From a checkpoint of a small transformer trained on Wikipedia: width 256, 3 heads of 64.
Each number is 500 + 40 x the weight over its row's rms, rounded and kept within 0 to 999. Layers, rows and columns count from 0. Numbers have three digits each. The size before them is the row's rms in percent of the matrix's.

# layer 7 MLP down (transposed), 1024x256, rms 0.121, rows 60-166, columns 192-255
099:496533520480508467539490429527528507453524555490489437567492415536521410502466488511502439528538548458514459584545523547474461505482509423486491503495532517479571525469501502566487492564502540
093:434531418465486468507507561529534567505460528501532557538421539472485509434493503481516458494470472529497419490611478568520509513486435479524462613462510507514433515482545459478505431539519503
099:481439473477522488574483511497509582513504518524541509434489487458553529515499474454495504492468460460440462501495531482511554536514485470495515536490479518486406447482397448492449474502445479
102:450486515562494568565483564512525447501528512567485514495462495497534506520440497499546459496555538506433504549525443508482455473504565552513478510557455522542456506542541420467485492472568503
100:500500451552499527478482472525510507461496459524452530464419520530460403507517478522494405507509541444531532549505546487552452506500478494491441507502528536501443502499507505473484578485530503
099:496531500494542496452508391529553486489572548422487490547457458515494473491500517498506503505547510543485510472508492549543418511486559513507501437533480507522493492394498513505569469583516544
095:488514495541470489428460476465535474539567608507554535508479478500497462548513587463465527523462490413571510557507527483447471525455508503481544435592513538487452550517526459528487454537438442
102:484534417465509498514556487511530485460524532489474560501464519528533516537474493530490502559513609498393526497496559508485558564509477531441441518458478475461454543518531584483505526516439529
096:443520572494516493501489514412524506526559528485535507531549487496497484501489488493434519453501568558560483485463567514502461558492500561509551502513481420492463515503511513472586534493495522
097:459470526495505509426424483478537568458543523412450537527558468559494504446475578540453516442495455429492576435499537543500492450471581539400514557582474514442516541512451540488527486492436587
104:485439546481493456494488526519497560521522449523501458473534506550508478532449501458481472513522494461542471575554480423502442494505552524492494493481470575477511532433566503495477499470455519
093:522481512471528502495438499488486566515465480575499490525516441477475476540531479471479549486537565491477468380479537542531551576576578504510521556488474507509500457468549484456522519547512563
106:476493538438470408552495489496433435478465459460542512491472544499511483497549518513448522512510513520443498494558490431533591536440528492430546611450512492583488413481411478476494473480583489
107:488569517470540489420475495499463525502460476546446476548521507553496496508550497489543507499566486505457400556514515546438523495507531538468534406443571444486514453502567502563431451492450449
099:561498451511491464501445620491477553542521447510422487538486518479482594503515503486461536509502456494533508564499397441469503467569537533466574492507504483504478483501528489538507462566585460
103:545560479491531533485473511440506495461469529579487510484525476509477505478431566539445479499413548450491528424494524476503552500488490462429494449457519502449525494475500454505482512508521522
111:559600516466525518451506482523565441452557427500450484543525621490510499469484508522493490487446492477474466507459436474422500500546494496503546488523544481591473500510574611538524521487381443
093:567443506547573544490501517596518476490532448493432562471464457565554446465488518497508476493470543497454459454541570526440490529526435517475523492525529477564483473446499447485458487498557496
093:508582457465513536464604474517522514483605470539479496473511508466448463519536459433602517494526505463536437532463490476468436468494497581452588514481506498457508506528396528487568428495444513
101:615513457491452478424525508489489454492531474525505429491622512447475522514472526484484511535512484502480494515491515464532476479398500571481470494542516506510553496571499507463472477495483534
100:469510498491502483495463488496473528512494509500550505537487509509509589492524492457538575430497490460461562464473455524472582555522556503497501452481455480509404561492475502553500457460559519
107:506480517475516571519551474516523478574553484528417463509470475572475544476488485509534555507449491465526448553476502509493535555552501518501566578516481493475514529477473498531492511464421561
105:467414486472539584506450552462506487554552451545537474479510559561496501533496508513516484540483438508487492408485492540539562536447522541527508470501500569488523526466535531532560487518382454
100:551458536407524481494458586492553526543539445420505530473562528490537559494532504491443521504479523452548450449479544447491492508461488548560483525495424531503465473499505433473513526488519506
095:508451456519470490484494517532476539465479507507415515471617434554537538554571489496487497518467538448522533534503543522454503537534436497477474596501426503485560528520569496501512540439455566
103:480512457498533560497466476432497515539448451515518492477451504449448534507476404416495474509483529519491417532516482567474491500571513498456499432508452559489553497568644478531445490523434478
109:508459442537455534477519538472472503534543481533485544498587459476556554560535483457495473461492566534488528555437493418573498478550489534466466529501523588506543485479497476547412398425464519
095:538474460469529473520476504541552394503554542560504478496516536487485543461499522513486533439480508540472518461482505575534525509507480478514483504461518469547444544484514512466479519460519488
105:509495578500496403520561520510466501447497461488527509471470480469432527469501535496492514525498541555436553543491573501511488507465555506493514433546477416464505468549431480545503447488521494
098:514471406509379575511530438530510524456424507537441446494536452479462506477478492481484480485546479495504423482446540498490526589493515512530402480442510495524527466460511571544507494514527536
095:454441474433503493545482461516475488516534409515525455542489456552479524468531406546468446486513453544455489499471503520510480527438446513439460503481483559493481534485508464433492535551578462
100:466394490464513486480449503496522415467534497498476481552522553478523495471545447474535465506563479495491427495465483473530573506485441500519458491422492586450511536467541465547473510521459558
101:478494452451525565453465502510470539507544481495552440446536488491504495467482483557496472455439492434511472529469555481522497547529435515525539539504516469620521534529485581497571540561537462
094:543543448585514487549523453512578582481485508429527494482531494474484569466471530584515484436548530455486470517460470501445504470512526432469407485542506533432487508499444480428529523600460471
098:447550487464476520497489447487546499521582485597496419518550465456493472481451507462485545482452526486482468440518529569525505524503452504507466490626501467464486538545525473508474522464452559
094:479438421479408508507515539503447595495472527504380480492464524561534443469433435473521506478513528504445502511422563514546538516453522495440425492529506526516480467474517566525463464539529572
093:541483506519511505418493495519521516518480533510503520507574462505457553550579533420549472488473559503533442476536479523467476491511510454454534608464513510525481481479490538532453489528580502
113:452484471518500566547481458408443496504509548580481534388446439482495558442487462530444488492546486525485420540534511481458492504507546490445450473524540517468606455506500520485521489593444490
097:471551499558501517415508496489451474459490512461439516459442577521528565482521427490503442512518586480522448488520540473477564558475456509473502506530474448566451456499441520530481541475487522
109:524508602495511505492475518499484500580517534486521476512482536494501553492458538484489499456526562452526511562488480500569548430540525562493473496437487392565533463491502422418447496510558473
100:544445539410565496436477560506433498472456515500406551453475458549430559479491538434522475597468460561484433513484618465509523516462439540501465522458492496501541509477423424471499445499461505
092:545480504411495508444531508480505531537560503493486495465497462501484485493497468595517509400464491497505521469409645465462482564508512507540463412439542542456560531447501498527575515507433587
103:463504486488542513574517496527517559464528525484564534451481519509458405399524484477480470448524453469535499505501485498444542499540485480477509461556490527502484474532535470543527529478532523
097:518456507544498538522528455547538499530545504434556483412570467417503567552488491477447486521470542504513532497470527493473478508465477506398483468497535507505535502445497430543482484449498480
096:492465491440488435477423540554549430464528428501469455511496474418470519545529475521443473546535510537477482521547493520449520480454437456542477522531493510462568441441571502526496506571579479
105:506564499582423449526550490510552583503528498437532509527498549489572528497426515487516514494489539474489490503498533473476487492527553492528497512465476489488535499461529503503488546471531518
101:503550529429514556531538485505487521464443476534499489467574569425494458518509428568529476498510530492500514457514549492434499515487520498414426498486493439503515516513538505518457525472549554
097:526479545464463542443469495563529557570470506462541474554483430538536496454551545489474521481504482400467436479562518533494481506411524569556503472501446527510553498550451487528481507491530520
106:532463526453478458494466522502507459460561500506511456489549471461491497501508545511465559460496521528490472509466523520493550502499502486533516492498422432538471625587500501554507520521528511
102:489469505480500480475542550457456471497505475529548585548570522446472467494479443468534547438465489462459468620396569488517519563465557515566411485472504484466508560528486520534538472491526596
093:504513470484450510521517390495511549460541495519545522523546507589452520489516506520528528488424499441421454483543533548535479485475429506498501505446545447453475539486429491537525491521503473
107:518470467481529475519452485468504534508517535535466439566507513493465526560539524448522588602516543541559509505466464455544534498433505435559515446454541582469468493548569515463416503494476468
093:550507397487516502460498502471467488528488473530497531468438493507470527477509464460468554522541585508471473439461621494468507470522571528495472475447517474451516470437467463448569467505443548
105:508466523455502546462529469491517491522587494438534435578437432397510464504454491560382480501501524541651482488505512476528489506474465499461528443550474558509462558488513530466476528492487554
101:419489521487495520501409541408552517511485494506490526473551449511423553503504501508538515570457469478495503345494470557505559549459529486493461412492481484484481564575525508425503525487542499
102:440502460547512501495443565480518481543527485462537424480496526515491456505423471488511462505512490459490441510529567480470566491416516513487447445519522512490525573452530528520544456547437583
094:514459479424453453428451484453522498546473488516487472451588515560522503461465408528559548571512455500482452361490552491586504501460462559488462492474468499535519567497494530533524463422482505
100:461557488533570565516555449496525548560519493472511593502435467524496460494447556433515503433472506451515477505532470567480514496463565546478428508451489495472502500500463433508510537514536508
106:517521533473491486518567464456586475526500574537473476507422507565515496582571492492439559501469523460515508538460453514457528491479553429502526558502576545496450476475542509577462526515541508
101:521458568537508524503523430440536454543470557515491502522524518565502534496438452471487506440558552419475474399447601508465533484555466470488500512496538492454522527511567399473463487555541500
103:471518506533434488445488503498508501486477509415568482524475505452508415499398467552539447522473493391526577482532499550509504541465482444498509509461504392575517497509513554521469471550476497
113:520571512465556513561503492449555517539539489491540465483544461509500589480496438486479461416515463525450490536526531513478516416556409521562510499481542481479493538512532478464503505476541524
101:483486431537488542550537476491484400447453491566531474504480529516523577394438561636496408512496470507430501587527482463564530491492500496488504575485496507503423555488516484394453492528490472
112:495521519524435478516517448531504472534527493518485491484457516472513479477523501573480522521523452545512493499540580460550501570516472517456511546586581514512485490513444520454467552486503511
119:515495531528420474489557577502476541465506499495585570518461509482461489531461494480522460472532467449493508462468479416563484488504518500474527500475549444562460497442431495477526529464589507
096:461516498534450540486523502427530497502485528573498533583416582485450452517517509469535434529496485528519486524469519481463486523498517497450438484478502491465503525472490572504518531487521469
089:548483530474468467426417503552516514453478500567407536466499531440494520432506470487493503552553521556476464477446520467537499422550512560511482456574505474591494520494463424496478473521500464
096:436576529599476442517474522480535483492505490490457449474533506429540544548419476440521472525538528499492513543550511590499468463540454432512537425476459449529510450523435534547446457469512473
095:456435537533529513435441463442562530520468503473531503589531444555475494447438468404476561530484561487548544404447481531478447531542474500463509464532472492556529500578551508543497457486544426
097:466529517523465483443467502473468533498465455467469510489493465438523564527433447510445578485487487418569496567488563468527462522456559514471510412488557513469527466512504509579554549555564495
090:552496532557502467471542491495426514478454528575475457437435500501483504417439438467498590389464546523477512520479477492467489504533491565513390518494484483495427486476498520508536468521552540
098:477450512506431450431534562512453571461495535504516504541549476482562423525565492478467484495453532507527514442502598565523447434608512492562469501529549485526492455404533510496529491461591567
101:528529554418440577474482463472519522544486511499550497560489452491525493549515506546489501454539493477461479364479491546479561504524545571509447464541525466501452470499455513445522479495424446
096:551495496559571487524431528482496517503527459538513525491569500481499494496517489517499445519539510470550460543448421455491552518445487474523397534523482540446416539449502492435502507452556506
092:503486458533507516459511427588483563464560506472475489566521512506505480509502469518478603524538484514519526457533490465525424488498460479455432466501528419493525439557491522433445496590524478
110:438450513496472549485491497466441547529537464472406441505507534467545576487481488468459526579521510515477533417523549487547434557537480463541565493468471499527514578487487483539558488500519502
106:449504471458405554462559552512522459524615497456545433557539487488463577478477541483471407433470448487534534487502441543557507486506516499520487496493521558497459490547463528492530542521547577
102:508438505510542544488510429501445544495594529422490526448465546527524535420527489505479512519518494498468517506568465547469473537519502474532450503450451508534496538512525535513493450437446496
100:445513525467516446501513486558469514418433532466450500536563476511500565552474475538542521538514501496467535469488544460482524396494452540432503503574480434501535481558488585525485438488540472
114:495452527506509511496514503445491433494435610477511510543475473538554476433483491491470480532488450464513543624474554525457461528489508554464523460436486450506557457421415509563522564493513502
104:446514469452477438516560524512501424476521480559454483515487537494459497524493445414465453501537437545467422486441465469463483540462524533507517610507495507591529510545516503444514467497447534
103:486502525448526476505595486444574497562446487550424543512520545527567560571497473567463516484438544463496543541501505522487443449534468427536498435530560506484461483510505501502454489484509433
094:499509490489427504529510487500492476490517518514512536531551447470503491480479447557504504490517568488477440480486439582531529517463533567541524528473448531535485485504462517527490484534529407
099:478520474486496407522480582480576469506522509502533474435492588474494503478548540487432502496379455520556554501497526542453505466461446531553564511502561566457551501524602562505510434534516549
098:452539465442518473483475490494445524546513514527468510485520474506504424463496513567469492573525560437491524512453497516476438502533506531509498450510543401578506474525484524460531480439544503
099:478519475525564523509470431498495482542571449558567464540528490419539452480442480525439564491524543430476530425521562557480434454505544553574479463522542507510530569484463484493534427503485537
092:511472454594589518458495589508503528481512512554480502483496474472548538439459455549436553497493457513484504469427452564541545470483504449517484520509469464503436478469450468506461440535606525
100:551493478499428510490441507522494417496502464491516549448456562549424516518427474435509505520578514495504432543534532473557455517546503508514465586435451501495597530521538508474500495445467492
107:438510514518483460482497418498608466484409458513451499533496505521528516528482521489524538572423513477474510505564481512432451516509559480506564494580521518490469515485538553405540466512505481
106:497501497501511547571469542539473539498575506485465530518614512471525481531451516400547487511479541423504497459440492529468526487475491510538493482520470517484489565489515523463563534464468432
094:464486455526546557509532483438489509572510548499481518510558510577580504584489426506456505495541532579457523500609491524509588513527452545444526425503503478480520588411491524506511481559472530
106:500508464443436542541490551477527578484452507409469613479520526530494446496440507483522509497545473516544574516534467470507441461523499474473487506476496530556485483514507551475526480436513552
103:508504450568532435520489524469508506473532494520453433520525439505488545422483493468452448480561526501469429483477497576559503505527479426477559550472507475508403495490547569534546473493436450
103:577627524474410548511556464485508456556523579505490488497483471528465497453572557463483543456489471482480531541507544481508515541424588494535498468502527509478507492455568487559487452482486529
088:560543483496428559456542523526551486566506519569495477443413479434539544482481518536470521473521506490445533503426537472450505506576520498534461487488419547499488535495560497492504551493567477
101:535446495410484491508443533463458552494557510528514492465463464527501539468530526521468501531521560453518502478457528423484483461523449519587447568546511469544566478490528471500489521505537501
109:559541482498543509480492517467515535481440430485404473471506529589497514493509488472435580523554521443593502457514533537481567479499543497513446463559533513459493526479489559573473528511476498
101:477520454517503568588466454488458447500517518487489497529481514505462537381434496531493502481494484498427535436446483531467518530518481534455542476526429449411468536485479453454545547510521451
089:452499519484504521541507468444529543461537460463505546477486476489578532455523460446441474468496496485457546478417412473421535586502489524538518516558498511502558525541482513470467503517472531
096:535521532501537452499508418524490508535489461454472451501441473520464546535552537428519539424471483469511465458503556470521507454506455409444513482510503482472502402505520543512471426462503411
097:545513432532510474466505593537455503585485528510546546533487485498528507554476559488471494444458387480549476532488514525491485470503508531521463552530514483495599439459470485445452460517536463
096:546468522506487491472402506552495452513538476449500501484529540478466431473494563492461528493603470523525639538501500511449441437518450551473465567519534483435426468516474429527495454533550511
112:505561538498573494485453478503483498475483511477476513422522527512473537470587493463467505489396568552433549554492555483515528446542486471497523497535545520505498449493512451538463480516527521
097:474503477553557521439425512523466448485448496560535414530488483493481502507528550453501535535524510506482576532495512488501509477590469459518508522523565512513503532462472493515469440510583538
088:577493495464464483459516461513435416470526486476471524427481501521515473476571465488506461452628478504499508586536473458585481520530539516466496542537517522531515459513439473454532544528451492
087:529458536504541515470508577488390423458495506520478558452531527505480546514491526517506469539492480486499535461452465473531435516522531485462439521568485548530376564561460473441468527506506503
093:498437488505505492496488594542515519497497492493537394542580528422505521545446459509557541496511454549522457586513506542456516457432460483443487525434476486569431584535533507473500452525467456
# layer 7 MLP up, 1024x256, rms 0.133, rows 61-167, columns 192-255
092:516468429448567570460455500504473455546468511530492459486523430538506511537446498470479459449472510499490567467471513511496512537472509499504560481563503505495518521516515485488477555420486459
103:429498492486524501525521451469521507502491483493426525534534530466485526494493490478483455515464525491538515510455578525538532486552513496491426515488547467522497547564447513500580457497419453
106:506542500474478580553424540490440490455492533512528494486504438572411469477512482531543482524497449465464515519502462483472502478411472438473499505493519501638557495465470519515509513535532540
099:472553535457472511487538501483447529563483463521563505489510439485536424559484547468466460519538512466525534558444507441504482495492540533540523562513438458444444506484505508493498519438581498
095:548452449504456452504454488561570483488490467485523449483484389464546494472530523475545507462421483510545517568512435519446537532497516486508493528457556557452490561505459498493406501558467498
098:526564489527492494443451643500456525488428436501425457495472495455534487534490485510507459440402447442511480469544520529490473489507500409539434497537483481547536490547508493473510489472604545
104:493527483504468530461493513437451520498507467524576459512527463438525494547527481433492491480560495501607484524532551545499482479487538477474493460590410489483523537479598457514511520500532486
102:501472546506577547487501472530512440588570510478470448497494510554459505477490589528454493498480545450505498483489500470441546506548492532524507434465476470560448529467459449521482537548476519
104:507434543546569421570569486531544494549518469470544437464429485453439471525425529438492433538465577504463451513481518540477542502537450458487474468501461487518557407458488514531530471479448440
103:483478481555580522539513415514544399576490416456452496509502538504553464578521557529534534518535509550471563544422551443490497531555582463487435498446535485591507544462498484470415499596503536
096:486565516563533472495522518568448490507492517494559492514526461522442529535428515488507452426530470481474516608540522439457537486522508584505528508538541462457427488569436444485415475546454465
103:540494490519576522496507533508513555402495495491492503481456468539561445589411513468454547520495482473479544516442492555582527355471445421475508532548467588479499458498452489494491449537549525
105:483495527559628573479477468501512501505532590492519555509468533447515508508462538508511449507488479490492514581499463489555582547468449475488477531543519549461540399468453441507424445467549460
097:454447496415532541455459491492507473527523554508458490470462481525580400523570529412476521505586486512507475512464506558608462513496600552542466493490495506515498432497458523513471490470520433
098:474462489449444579505466531455457549507507475504482444496461522557534479481487489466537549553485514569523470462479458448467521592518448543445442484534525496558510543444486518536525482434488525
106:447478534516438498539482426490460546480538444538572498427482496545470516579510534558483488454428484465524470571531503457556519476496542519498450488457490579555548529487526479513549517547499500
099:449437473474539471460435511535517530510555522426461488537489499450457540578501455541459527416541520504454453576447498494472598584508472502468524517467497529538460549633522528505509494501531530
094:539463536486537480465503520535558547449363496475451467496515447501489476468465490503540460408447502579494494490476470502563551517543448485488501497398502543506531547482551490455491540400522456
100:473508506578512503514511475495527507477424498520506443440496476517569509480474441501499465480446412476447503468579483498553556424545507454500486406562432493558542508567455439516476487486461583
099:502494528559496550478480509507458456498526452523576524529481451434475527503517454583497530499419551539534492464536423494470471446512541524470491490505559466492494548558520478439477495499519450
105:497466451547538507457437547446533539505461445532507461473460500431500480486502529509493485514442535435489482519482510570531490457547515472599423548473497509529566431544481536439453532461585478
102:505544487492499468534513528500559510542519521494520500525432493545537420544492536495526475475536532569491456440467577452498529503475540480425459523555476528615530576422459445553499501485558510
100:525496478560538551519559493581506435547471498525515475461508510544584460482503563483451526547505519382485493551490507425528455530573528475498467466539525466498509496548546490547505476459512477
096:494467466499460522587459490488484477506492503495494487532479493534440446547477465438541473483451435527478428490558456466465476510484507480498517443472442521459525576530452513572492507551473503
108:517515494478499536481505534541503512546550444450461510491549503356501482517496496509536521540473551448435541494490510485537505498516408469532471476475446507580568495527443486505465463491524552
103:479515553476569481515497426544465548467464451458514574526440547499539480469562536545605436421404473521527455534482546502475520448434491492472449506540509503544458540516512484521484484470492564
093:439562439498541550536573475520494583493497506459593532506463518562476449471521463536503511555466558515506530540488498484493499528504496524526544529472441560433523430512525479437534465434481502
104:421483471546526543498470525450450395531533486464471450518531509505552465467461536571541500480455484481531522510485487510494433472560517494447467549535531379481481546534521491471501535564482519
098:531554482493586404535477575476462440472546448494460476472527531519530525548480510459497514522500518519515502508380532528506483515499449483454545512583514463551474391445574493510504525487483489
094:508579498424531484484532450495520435517514538458432428452490502468491457476513524470545529406461491459548542515500485522452554515542533500543485500405511487539499527506487488531525419468468578
101:485530487456492534589476495534412548432482524444431454556499454506526496509521517494498481527561490528474559551514519420438545462562508539493461489488462474519511476587529525460482425482497457
101:452546455470531463552552499537461574533394469474475514429547583461493477543444398562600436548467516427495531583455497521524541493508637447433490501493472568502510583507498584516521528522472537
088:492438466484471469540518549515492479464506516513508441584429503498469548525534486443472502529501435498460539482490510478485440509497545506465532466493511488556522503509484562436573468506553540
097:417397496523490535556473433461479558520478508516419543461454507514411434449464478476496523538494547524518424502515482532459521451513523529541491534468497505599552445523473382549460529498560538
100:516490522486524459458476512535505539475542474467463511476451542526549507483461464528504474558540596526427575563399449526446417432525488432482520537526522564524504519530509528468486488603536461
098:535512585475479575499430547481462500513541498511542530524505505482598549472527498538583499511489445475451548460471507495531489506458475490513514485491461498543477503541455515420549508471492587
116:493550464509552491533527571475483557465518428452498421464503494552494515457515597491499486506522528469491538512557525562459517503483510513502457504461558503596472572478483597486510478588537467
099:496511474498444454512542529422463483531482498510567468548476487548584466529478503553428511474505583489490508463497501513561460492444494489507524507478479445521429527586493459452506471533528482
108:519514635422478489472525522537487471531533544498567486453406506508456464515417533476493469457518517492490473558514503518470506435467456482538537476508519548510477437566520524467491486475519520
100:531465422505510535493549477558545487522489474521439593552474483505481499470520526476503454529413531509503505561469488537500578447414486471522537513472501501533513531503499508508383554520463519
094:460531581562464494505414482488505388450461487526478443456467456434535483496466510467486566504562501520453517475462515561436516494441541475587529521511496489483494478420502508496469480492453499
098:506468478512503450522514438499491498489473529472564557522478514478518529538523426430550526529423505485446558495452536548506491426490447457488470456494457450493471583511487471473449493467554507
092:526531514415501523578488508450541485483521440469566504523521543500507494497488565521550468514494553451500543492435515475476521518504542503539481478564576489566524510525520505437486598408466552
092:478515442542550463545512515515476534457539546522450480530499490550538547513516490450488472542497541491580456580452488467533520520524479551498497479442509492564508445523514481478515520451524440
108:470486485535525521478484458519448485502580447496560506525440488454514533573504472502523532488447505507532486507465538554572584493546555444480511490466485458556529485502489511496485551523533479
106:523542431531620547495497430465438552499511526460444514473419450521491406505482520513488500435458480472502540476488564494469531520579524541470461548537508533446530457516512513494476493475495508
098:436490567455535506487442487445470455518490476498509500472494460455397553570442505530489472418454528514512525518501429532470474492517550534510555551456524469464530490462479454449492456475488563
102:548525547510463511536438489561464484552463551517500399566506504546577499518460449413511541484531546492466435501510483448490574485516383489521531482543474496612520520464548548501546530474489553
098:521510465583528484513510502589543502521470517521505441542442491553510552454528515494535466528452564475521476509475422523498462510490451486545543575499466392458495449491491542544520447404480510
094:487442484539571502533440535478539455559472483481468422499472513407367495528438469511477453516532517510514562446489525488533526506499549510598442572518547485513445500524556455435552556460624453
099:495511548514412488490524517485511504527500534574447557446418513467480426521477511487464463489468481508509483467473395488469473478536533519527489521518572480465496476496493442524433466496466500
093:564444543509559502554465508538545478424429540500520566541491516518536506508470502551518461523432493499507468557509492531585479595499483473497470529535547468492472510521481607475530542542485476
104:418501473528601553501544527530485478535535520455458510490434525447505562491505554576507510489534502503451510465496520480501549488482433507589479559483457452554509526475497514417527579500524428
104:566501480484522531499532556474513455478570545491542478581482543442457449560493536513464536497557495620534523470502513547491508447538484473520468514429541475521463452494455465570507469507453558
105:447419460463522530551513527491430481476498521449488518447461439493585557624536538457507561548472493480534473532480526540509542504474423515483586572463552545537444460494510569510440510460467485
099:460527493531501507542538541475568546395455473482485452491461516515499511454500452555496468558512515535497533497563439449468589527526508409509497465493496458557497496482549493542541518520457544
105:525499528430496512434526548515439483517478529570487473503560492516490490542527495428455479507494564497476509552574517561480522435505526497484493478599455467505550518527536485502469486507506468
105:522482530490541536508456492511550487471491514556472455553537451470468501486517621441526508465494530513483534494498496496568525557536541471563442494534455415531502507532533474516440476539577403
098:464489500465539493537475502501470513428575520503479502555532370459434499582533536505533534500465463568502508518495544436492491488565516513497525482459452509561515497510469607551519526505561446
098:477498472517473466534469473524492511523486509514560508490573590464505450519502499469494567499418522526455477509510525525520560586550534430488512481537573501557472526436480486485523588512530531
112:476556548477491503474412507497443452515505578466538534544459518541549528536513548508554479505544510484494481492445536555522507465489512520525453457536487449487530488560477483556477521484551505
097:462513531536526405462501463460488519589475542489532546405498452479523483549522474532467614498509574549574524489563485576485474506483480572514457433481501516470481483479533545457587496508530466
104:528510537487462440544503519492489542500481580507495452437461555512498520567578555486471459485487470482493489500565515506514477436508589528524507478444517551570477564571464465412457517456474491
112:493520482544521458475502499455457461512452535469486535536480545552471495529539541499547534486503446449538548530494558531534427454472533495483566486546499440486499517446453473421574499467498550
096:460458511533480483490530529504528534453431493496431550524496421411510493522445442534521573564446523523454521530537530458536516499497532461552469602496468533492497465497486493526498523439582436
086:517520445444475531527543523458521510501553524454471442524502508420501479560505492485542567510457529543514513565533490466508479529521568429403513516547570507531503452492489513454637411484525529
097:519533575482515542614434487468471517492502468472519535536477488516542482446468507578525401500472473485476529480446493506427507512445424563487481501501484544481499526443544462501531493528547534
097:521616489465514503513484483521532482613514526455563524507531585541417502544541476522432511513474466510402549493551503545558582494506505400610507503410527597509564570498506499477475525471474487
095:501532542478428613488448558565485498525423510474531452478480515480545401470516515471529514514487515416420433497453533528481520499465447444485511511452527458533442497602494504531481485528534542
093:525546508556488542513487521525450526529473530509484540521552471510586466525574507491498482494502525458514503473532511520540491489474396480493538528501588547487519434535488475517476527467487473
096:457542477496536536489490517488544462471493467509422432470467547502478491497497536465517468509446465466541462508481538551529457602535515562579542499459454476503560533445451555463448435600525511
100:465543481473532528495454497526467467482510462548457517486489501497409465504522429549525476472428505512558514532498471500506502473507538540442566494481462507565561521435436491522500477527494501
097:494504570470484591529485471462489448531473493478469516420509551575521456562531486517515455520523584510502539468553511555525539511498527510599464499531512457531525511475535421440464501401526477
085:514516458463444523532480518487553481539530564509555490458490499492509522486494435520531436513436460468525468505465433520507483455522470417493526495485473506476550469513514509496431494521549545
096:406508548528537513474530456480535474484501480476533526410413510497496477507455473471536528493480501483492490490469488491467487523511510486468526516441469483485501525548421469608493437496519495
103:522506511513537488469525484511508513445483540570516525403468528499539490471536461514523549461397470435503554532473449489500510469555494537537514546399586594482555437513475498524444534546543545
102:439522506553524491482515472474526581452563473496403470482483407480504511525536518460530482391561525511461469420469489494413508526548560470517516463514556534507520502546471508588480510508492526
100:488523469522506528521518456542555460551606412560541523507467540522569503510455523466513441439487566480489562486466509539504497523500491384505556498453499520502491497466531435493410469535560528
100:520400457555547486539535522521482527512418500463424478453522549489611479451504474498602525517475449550502526520501560445485509536492464530487531525483524515519522475472479473487522477518546535
101:479495557525437543596518449462487507478463499569531451576553492500550496505555500488585511490481478526512522527561506555459517452426518509483441491563489425493515567477498562516476515468368484
100:542484519520488478520460477524489547533533516473468435523479503404422462489487529424498429487493492586523479491515491535497463513536530516548491579539471538571541507497402465462489526517510581
098:454537548497603444496469484511458489450494543475513467496491495473538492486516567517542415485432540504501471509548515478463491493547490468515485534449561528523521491504504460560569559485553482
101:464513516475488514471559503496488531483492536419415466554489422622559491485514525446518515432508441505482459474491430504512500540456485493461465448501496479570466533486465444519472456443494526
097:446438520528514543524575440500531508496534504487514511458471569453521533507492506471446478460509468533417472558523455568486562504452539458536439450461516512408509445589443471521559506480441453
102:473477464525498475464512455542533429508570554543561446492445570438471524501539564520506455511494443507499474511455470494413541450534496480565549503466474486487556453459543552453502475496510490
087:442480548457417490550532468505466490514477497487457414504475490530492438532588541477545449526533532540453484560580515455520472534483510537443493535543529522497476490480494509491520503407451524
097:501488602594506435511501514572474483520446606472498450525509555507529521527477465460530480472525503513496501492453527529504461540456500534449436435498511455473538463569572508504463476486541454
101:550503505577556483514471446465528440543513457512551494503505559603457541527530549466503491505463475490455438512567500524434514494537471433439539571521548458506503506509509529409533448473499443
107:512470519467506485515536452448528530534428537522459581417461437451458482459478453507476508518537514591528456472491481540410511580519545547511556513541540466494457479532460506430469472453567491
098:500531477551473480516454493490552469442427464515503452428494535477404457451545503537550510502523499540524539535508457428498495509516553524525514575513556526521511443541464470489494515469554462
112:540491554452483413501526493527441442476509490527512468504521484467581449540547539499520539510473495489575497529482495503487473506525508542553505500512429494560463546555455466449504510568531496
100:518461505483390467511482448522461555581496504449507431507492473479573464475520502558490479433510531415493483508481497457527586458453517469524484467560572521482491541529484458465479450517459376
107:534462554503534449497403516502485499480472453529484518509553463507470506529493508571541458536423482407544482517492491470477480527466536428502537451489530496552516529435458453564535499473526567
085:505480436507517482542497528481524509541525553454508513474450487496525536565516417541537526479519555528490422593523448590537506505391512539438532496435485450483525409488485546498517482509489493
101:455505534467478477481468471527456546519506554525552560431575478467508431522591482529532453495444463471476549519530491509532543427526567494517458521473539480507488476553484420519515411532534504
101:442520522543461500585542393539527511487495507439486513489525536524445544489506556562507553477492512486528527464515536524500567512520480503534515497461514533518532544548494514539588509504419477
095:564442554373485492471590497487469426485508482460581528435476558461579495580490492508513455410526476529569487525527474432513517475516521516511474493536455564443452485567529481519537466502499517
097:514432580533515396473529462581484462543509522487517448531512524562473510466483586523464549569521551503504444421469466559535439495479520479532412466516495487538571467522546490421512533519484461
099:530471517549475449460494506567513501445517532462512540487512534516498431486502532517493510518533516571511491541493505461561539480476592482557545468464487442564441527533510495462525530402497463
098:489479510512545428505538460466521491465503497538530480562485501480539515476512513497509471517531530508533532513451437482519555499485451478529577499526495509501445513581527498537536593435451512
101:516439498447565545532507526540548482471496479501411531467532531456520437455524521470448471478519467517531469555470419555511541470496485494501520493524478510517525534485507473473519371423450467
106:459488549469528516539555508494502480444522515408527464618468466500538441567472553521496549561458512478539460508539520479574475445515474511572526491488450503506518472538423527496512481512396497
097:440561461547474433526506525535490510454562542496504479509539497537550511507532518508472455595448503563526480495528511551516465494441486553506461532519543508500511551498524448510478486479532537
097:501507493487552490499467555490468532500549440508498479512509443551450444524436485497558501500461535524455564502516596522540492506523524442565490537441592471530511522536582528480497475474534466
088:455533446491462537511518507500526510551480418444493448418504501465480418449480500497477494547422467497546522540455495553502528505550445486616562530551517459452554427465544539503574451495438495
099:542477592493429466518538483458485489565430550531532524530432444514410510486478496522418449509535531507440554446523552548468476555525487484538523505469464488437518519531508577490566557456482404
095:534478544504510507463509474512502491421484445475504503494427537529554519541462470481541463494498440466550449492548460519490522498504495467592433493506515549515494528566563489569396480423439479